From a checkpoint of a small transformer trained on Wikipedia.
Size: width 64, 2 heads of 32 (1 for keys and values), 0.87M parameters.
Architecture: RMSNorm before each block, rotary positions, no biases in attention or MLP, untied embeddings, capped logits.
Training: a variant of SOAP for these matrices, 102M tokens, 3110 steps.
Each number is 500 + 50 x the weight over its row's rms, rounded and kept within 0 to 999. Layers, rows and columns count from 0. Numbers have three digits each. The size before them is the row's rms in percent of the matrix's.

# up: layer 10 MLP up, 192x64, rms 0.25, rows 69-99, columns 0-63
# down: layer 10 MLP down (transposed), 192x64, rms 0.221, rows 69-99, columns 0-63
# gate: layer 10 MLP gate, 192x64, rms 0.249, rows 70-100, columns 0-63
up69 096:500589432507532424478464424513521549515453547511549425587562414542495552453495483519587485581542553446486537536569540472433392495482438477458576544511522579512469484458467425554517555538509434
down69 100:539493552562459584463625522499431496435507547531454525494358511569522506494518497578497510451483431507500488507461507454550492532424501522421553584591573450541602516492480556558513549521520548
gate70 100:418462581558505495565541551477519532477561507459496497452527397568592482513470567418521392539507539473500501499459456395527489482515458439494566444501584626473472536465497492453476510562465576
up70 100:452564504429457617509546501520487557504448546498548503510408512448459562379527513450510418557567540531520487585517446573523374487524579465570464433535537504519483514505508504495528553459466578
down70 099:467406461548530517460495501446455476468463489500467479526478504545528560376538534432588484487547430545529523403490551527472419539643506450528557548544436523518524502413417554424531506529498536
gate71 098:547475500528526531512569481588456474516590562510423545446543501417488480525507536434541472522473459477584565499484390569475491505408439448402580548512463536490538491532491501629431516462455533
up71 096:583434556495546503448542444526540477522519548469476477408589502532550438485475491423584533472522598564538537504485423504477505507472410570405550618531554470477440467493504488494457456578560461
down71 091:484504465477532545483470474599525396495505454528501541486553551490527450486536466590509500611539458443479494492586376533403507547418517419432475575494510525457489443543501548604570470536504513
gate72 101:463548541481560588440527453484535526479605483479496508591538516520465518563408519569520473458451547477484477557540427408428490506570472533502558407516591540447488526532631523516439542469454510
up72 097:553472557480499439497490502409502627479568483477462500560426538503539412518487428575541488493453549414459427455422522481513493447553563478487578551504485455483391584518497563492472529511599503
down72 102:458494419502549526547380499540548440533514450521499552489486562407497502519491554627518516548554476534559553510501550543447502504444362479524519465460528519478579509584474519545547410590533502
gate73 104:492473465476492439467535570481413456458498485537512535603429541520492520537449505544485568428476591494490465491431477501498517509594336455538571483443426514532566590538506495551456481567552529
up73 102:386480463559568564532573463492444538498530494491498482572566420577452530525480484436463510393483545495597480442478535499464563455486541457505484576491653488484454542531503477515564519422527528
down73 105:437527574493557568543509467497549553465577501494535502456464484511440471469530490534520470540504389466509533535499595483498525398425458509602468377493448557484476439445447492557467568620522473
gate74 102:481548463555444483378469510527472563546446378414503471509488593444481508552481557492553511535503524512517448471475435595520523431461477511499463449443423489504488509457513409429401502473563585
up74 098:481516515545594502453516460486457511486465509456394471609445482479540514510505517469504495473553475470414533499469464470528424533557526550403548528610563513355508443499581447481408458471447484
down74 097:518479531525426484369489458466501554564613543521512457489510502470498512470499579465495472520528543502530500488493449492400559469385498553498517505412451562535495419413395477449560548405487535
gate75 108:485443438470482480496512516531494578453472498533547588537449422545455476555538459517546485433612565471478466507455466516533585520515467436508593481521441514653422563538537471545465540524545583
up75 105:431416604525532532509513403531522481474557513531514565509487427604499503487601476526475494431519504583481535501588430498536470508586503521429503524443477480530426455462579570537580446480442559
down75 108:503446579551504600486499467599452518609491499501443559518557524487468472492522496446405503478597508442494468474509453490496479451491458523513543514501458400393579366495517557532556525452542452
gate76 085:531517560476578344547548525542459527507472464511479516554534452469485487503557470497515492525406507461487496470499541464497492485513476460349554460509435556448439516489339452511395525497510492
up76 081:549459447512510547424530517409499514435544400495485485575460487517502570487480543538512475569449508473471492455459459572387604543582526486605455543487515532520494554564511572485483442418415545
down76 089:515503494443546418552500503665517528508562506407509483435483524466540524584462503450465521505451576514553554566463478469558480455520544497432569484486495522450555544446475596370543523452527493
gate77 093:550465503529499570513536457507510433526546605529491541556548535569502450533498438415595546595552541501469578477518432479556441450507514535535510540562539533465509455480464363430564402492492517
up77 103:446552479510591485479546613486478477510454428571457505404464391468502451554544483506503499422541562503541475491549452388486561587452540442459469561478458425517528490565516568550561517494541520
down77 099:487383458469416464461471508498536480453499642554493498508462477504507512507418517524549522434473565489485512622493417528562501482444438503455578525525438405498533521506542486431581596470480460
gate78 102:556603520480556459550427343534469526461565465417474538469499589468500514579481537441520510552513464505472436496598479511531429489453518455390428605451511478492514490495483550475535520504508477
up78 095:483488497484487556418503516552500453527625534508546527479478563477486388550551483484527488505498455490470371387477521548523631460524470455465545592475547499535444422559449517471457532465566510
down78 100:519412501472452579449469564499613456505504531486527524507542587519531479400562470574448502445430504395492497565542508522497469418486502418539488463542464554569576513577431514525495509485438410
gate79 108:513482436478521471508544563549452479550524457411467523567505532457477382601487530470480533406461461531521478495427504613593518543636441550474505493502501567515515463495578524494492443480416529
up79 111:547555447488574458475413544529543508516526393476504493529592519489459382557479420522435457478465495452526480616505508536509476532586487523505513520500354487565544559552466500499449545513462428
down79 104:568515452509554466421529473557502536450537404472424429445549469338530471535532506448524435576503430506527514426535558592496491563526508480466517475490435528485475449554475421523548559538454543
gate80 104:443458445521511457570483511544544429509456570467533464463419501376479523555456542411526451488485626444528572462531522457491428542437553412535512508443400525526514457523469511548553471554523455
up80 105:494554389624478525434504507491519447551561494529452420486565503407479463527417563606535486510486446583532472528480555493449504545536484494484448432553451508474404436548552490462411505525505536
down80 098:569334529504542554506477511474523530469582526472589488490485449454587508478499470508508517516497445519579531512438554486533578499574475529532536477530533394478470456550448428591518496612431502
gate81 103:533589473456551472524484520547457522478417544548536570462419586495513451515525461482483537534526518459515465458552607545458476431511544439482550494371525557547489612558568462484417460576529497
up81 106:436569448514538437529504465498542386532564445546442547479451540429546556505555454460483401552472560478511527570582531439474520499497557564535541457415411494508521479553591428562521502486443483
down81 107:471557505454514564498469531420443577415577539491510528543519479506497595494427502619530502589512558440523494462511452460528521509637513494476466380507561573546466479486496420480496516423518502
gate82 094:508532481459537462493539493469487413457511505378481472521498571552500484512405488470557499516479527544481458544450569457565456571581418530613436509509537471460470415478518388428477424552435466
up82 094:496541437550532493513511573434481577521578501487583542480411523587523576473541536478497492502494468613597481577474439498561434519570457499575504409492462572423501450502469443450523551472472554
down82 098:513547436539457531531584557435477558415514515560547526540445530439490383435542527510599572432547496510519541574505508514493515541450461508562533508480481617497535499587523551516478508373492541
gate83 101:516456491465530507380466495561480546548576508496584491470447521461487496499529440561516512467439570539451411555481444562558617487560564434563590519493498434511533510581482491560442488564574474
up83 098:588542500492576521499539654455508498528506545517477419527477532394513574502453426537515576421578462495519538556499489574482497451501499591574551515529563540533479473553474529522507413539431537
down83 096:570573542575564455472437442530460551525500441446465504527506480503485523495523539619559521553436528529403582509571475470541428490481528453500438456584488574489414560507444450396451480467495468
gate84 104:417473466469437462497464511532514470458409470574532540570462582543427559505459625490524525486437478627507533524437523563479545488587556478526490548412568590463550499450552503476482472499476505
up84 106:472510525511470437420486589500474611530526440544628426473535537475536563583527450518515540453534431567463485629508439441517517470466505500501466497500428448505466513626525475573477488521481476
down84 103:426490492438508478462535489524613529602464415534611417533527483498521573443494512478503509507555400533488461505465487444470516527557615491456538550544523501461456553568510449418540504576436441
gate85 104:386454599479458457483398437599525466455545433440573516518448435545417495580465565486456606513552550500495532493547504438460427454496495444551508494499471458479516551444541481472536517552457501
up85 099:497417538488464517552517516546528509489436480470453461486475582501581520450400557509498443506512547534569436475483420543482484555587482420540524556424589543544494527511546610395526494567565445
down85 105:498495478470436529535349513525568501499560465493588463481422492544461543579571488502521577526466475516546388479470495438459502447489574455547511494416491504520446478492577538411518433451485599
gate86 113:486433547479480474418438522511450477498526542517471478486496432518510483539526471401438474452532481498462471511446585608621511433488428493454541408434523486578590448412544507465571465579516506
up86 105:467490473432433535541455566456517490470533517458460491395420602559465542564499475499514423507483511562529418466410493435454563530530565469407463506510521539525629411512506516500512521440562546
down86 108:506462518518537442572540395478500477533439598460414451513558453530419405457491527491512483480526629462498461520462487436505528484525431406486520462445491481478525373491573501506437500471588503
gate87 105:564540459418481517399535584501520591531470555489551520482544439517578451475555454503545583485534501520510626501479437479552474468454542516480521388511486573501564414467409553502494465537467448
up87 102:480532583524497518482433482464563570461565435446522464476470522486466544496555470511501468574494520527490417664508532545486533518549520438553400568457567425478435605481546429482528543543474519
down87 100:476616565477525526464491499539459515452630578511518582572450498500535582507507488543486501558467432505413473501421561520475488439545547506497589499499525462509412552452496428577590439477474530
gate88 101:559548516483527348548497584414436521523539535556493546599481560502444418517414468505524530535491486467530410501534527493480544511524472435532495572429506522466574498475546508618548515542559457
up88 103:508535444542423553520474441436543520421486432356555586551499557491522465511432479488521529495480408541499533544524510551542537546477466388511568500427503591497466476518408436546559511542480517
down88 102:488512595470534551500493502497522525496550497482471501438493500416381460462452442341502526488558468468554455419525422477496479403509518411533492533534435540464523538450518475551560514591513591
gate89 110:478497415526499453465546543420474511423522492519547582551490559543484469575425533480501591428479442640521421516410500493537472489513511411532421448487518512512439581545490457493496532588488555
up89 109:468536469457482606462483397537501466534661546486523413461541468487505519451532417467487537504441511449499509438480473621458518561464458520483570513445480538484460389524511488493417507443541519
down89 107:459457541568484464429558500454516437536476582452459586570421521550461518482465436532539513492497580498448431496425411492465532509515519600440499513551521498474529506531530581534342473440520463
gate90 101:447428550439491432512473518479455517481489527480500534547552456561584562456415546469512570445472514475573542591581554425499469479551409464592537421504458485390566496523502453446459506554456501
up90 104:480479499497536468403493499579486477463535524542497566577451551536681449468517515501514460501477421541526466466516499585519517487470547526459397471384495476566486531528452488542405498406495530
down90 104:434516508430563447594438545558543491450490497541460438608557537578491541619524498457546445533565473449464517499486508460452505484478479475552436539570505508405473443499492517410437460430439447
gate91 091:513523434513449485556495523511511506469478430495543473545473538529539486500528514617481563399471571611464558523408470536473462408530486379449515494461452600472592517502544449544433453506540456
up91 090:544446530484513517547451489432526550466441553446490510414651423451446519520503547435585463520481473477522520546450476469483497534437393459519393560555479512577478595481469418515478465509490529
down91 092:523588437612463508526426516511537487449492497552528523493521578540535466506535558514489445495471522483540500492410468537515384566483439599488507450590401491474582526521445454583442522560471574
gate92 090:500486535508461463472485381552518595556495483499546464459512578458495469487453484496534565535536469624463560560519424575402493443488468424394607496529511533565424535545457494512503484549470511
up92 091:515529528452528510530450577577533527558592555465420506447578518513434475485459461476469489581552579596627459515487431499417515482520545454561576420512507534559516551477506562498551555483454510
down92 092:477465503502550425574457497515455491497385607542452419514556461578488496418621524468476525476517567544422410522500542448571472454523446563467501496465531532511533522579512464534434436439499532
gate93 097:522448412506439480519565561435428493518522474541447484561495541563464409493480616464482516511417496414494515490448579566605509471477484504507566453560405488461608471534497516558415503503495506
up93 095:508462470506597515466483365526566524487431478539437574490490470452535436423477459455485587415527504474484498498557524440465410408568444564517510588487484470463593474453429520543533505507504445
down93 094:524483514531503533467425593507497459486529433507448532489542568548544463537523551536524470461545478426567514394526537481558506484424424411467488398396422568418475530460515530499420589529472512
gate94 104:552427520573412508504502473550523511565505504540516540535420490585481493584527419549559433485574470540587463480535513403502579471481492495423466515554538545526478582513466508478501513558396386
up94 096:457496584525501545571550427526412427516535491441541531520480495532522518580494539495537527474534547436565402540506527497517490526482575450512528610398552463580413555479567468565532434438441486
down94 096:560569516506494494467466635580493559514509590425542524518460477493527482570595488515497487488562537523575445520593563534458558508466546372484506514499542442429422501497485469416510494587491491
gate95 097:579483552432510410538581469445498537559483453404496462413513459501461478562537469553505501547477491483514457539489401464465528446551470517541562564537481475603488527583546503444530400542499611
up95 100:582415532442515385505442440532502559610551396504484485479427550530494527600449476509502467532510483479545464539486529481487591525468485518524569547581402472418513475581573471500488545519518492
down95 092:467593560517570543516577494494476583501495518444487505453513485524497445445509497535547492536454571450541490482395438529493443583569485403463360467574537463508510579507498555445519575478444560
gate96 095:504547401414530413495496477521494544583538489546524510489541474499494520434528506485470526508445446481460514642532564427515567475467592415558469463545515525641565496530529460574514492500477568
up96 099:551494507557436501450400554552532493470403520456479557549508504536465543525504544514510484498402545442497502434486479487490520487521508513385516430489367425453411572475501464407560430456516433
down96 099:490421586429604580598524553446496440454549508593554426578476450524522468495464543429523505497498507553503498526440453501521496596409423557615497497450561471527506534497485455494512486527497479
gate97 089:478522468495514492519402396505455521541485493466515514461488373552599536507513496428473445499525510524575467459479500474566516404468445497512466581473611534594529462416460463536479589577515551
up97 092:513519483511469506485427451518459502487488507471447608569440494458631555472500503394402536466528476476430396531562523389487469496477464406550527529487570567567570512442485493532498537475485466
down97 096:481563487462597464507435473508479470527397544463522441482609465459387581498534548437451519454471489458491446461454481627482548568468538419550522513445520518470524538529470566552501463541554431
gate98 100:467566581489458450431523520570491634558597571465471508491486544490491439543475486555497446492534509486495502503439471445539556578504468548506502454464531479560563431560597405489446416560436500
up98 098:453447469460570368530418449536472569534515461431514518495554494529447458522496527456579489476477473526568582527383558498499507558549495495492510545403501575450549583450492459514513529498409580
down98 096:566492553484551479518480496421507404491478550462577525503537557412463475503479515457431528514435473552472420502494454563620508580497451430488495495479483548489581424474519467540438463398418595
gate99 096:464408463458457559530509471460483536514496541537509434570477498487479484420500557461532537490567441419478401509505432501452543555464554507420493436504600618507572544529508495565568477602441452
up99 095:390546523477473524377530395517533514476516490508546524455430556530508536452504486483531482459536598572417538509489495517481436485511573545494562582427519555562526462567531552635532507540523533
down99 095:492496470489578521411512434428558543429518464593588515488511561465487512519585551512541588449488504436476570543454434499482482431405414518592548534512547471566477485485498484458528413452496427
gate100 100:564482431423412466475420579517487567589542563542550407478480508446516389455531517461450502451459482472561508556460531430576536468447506471575506407486539494549479515459506559440453565476513470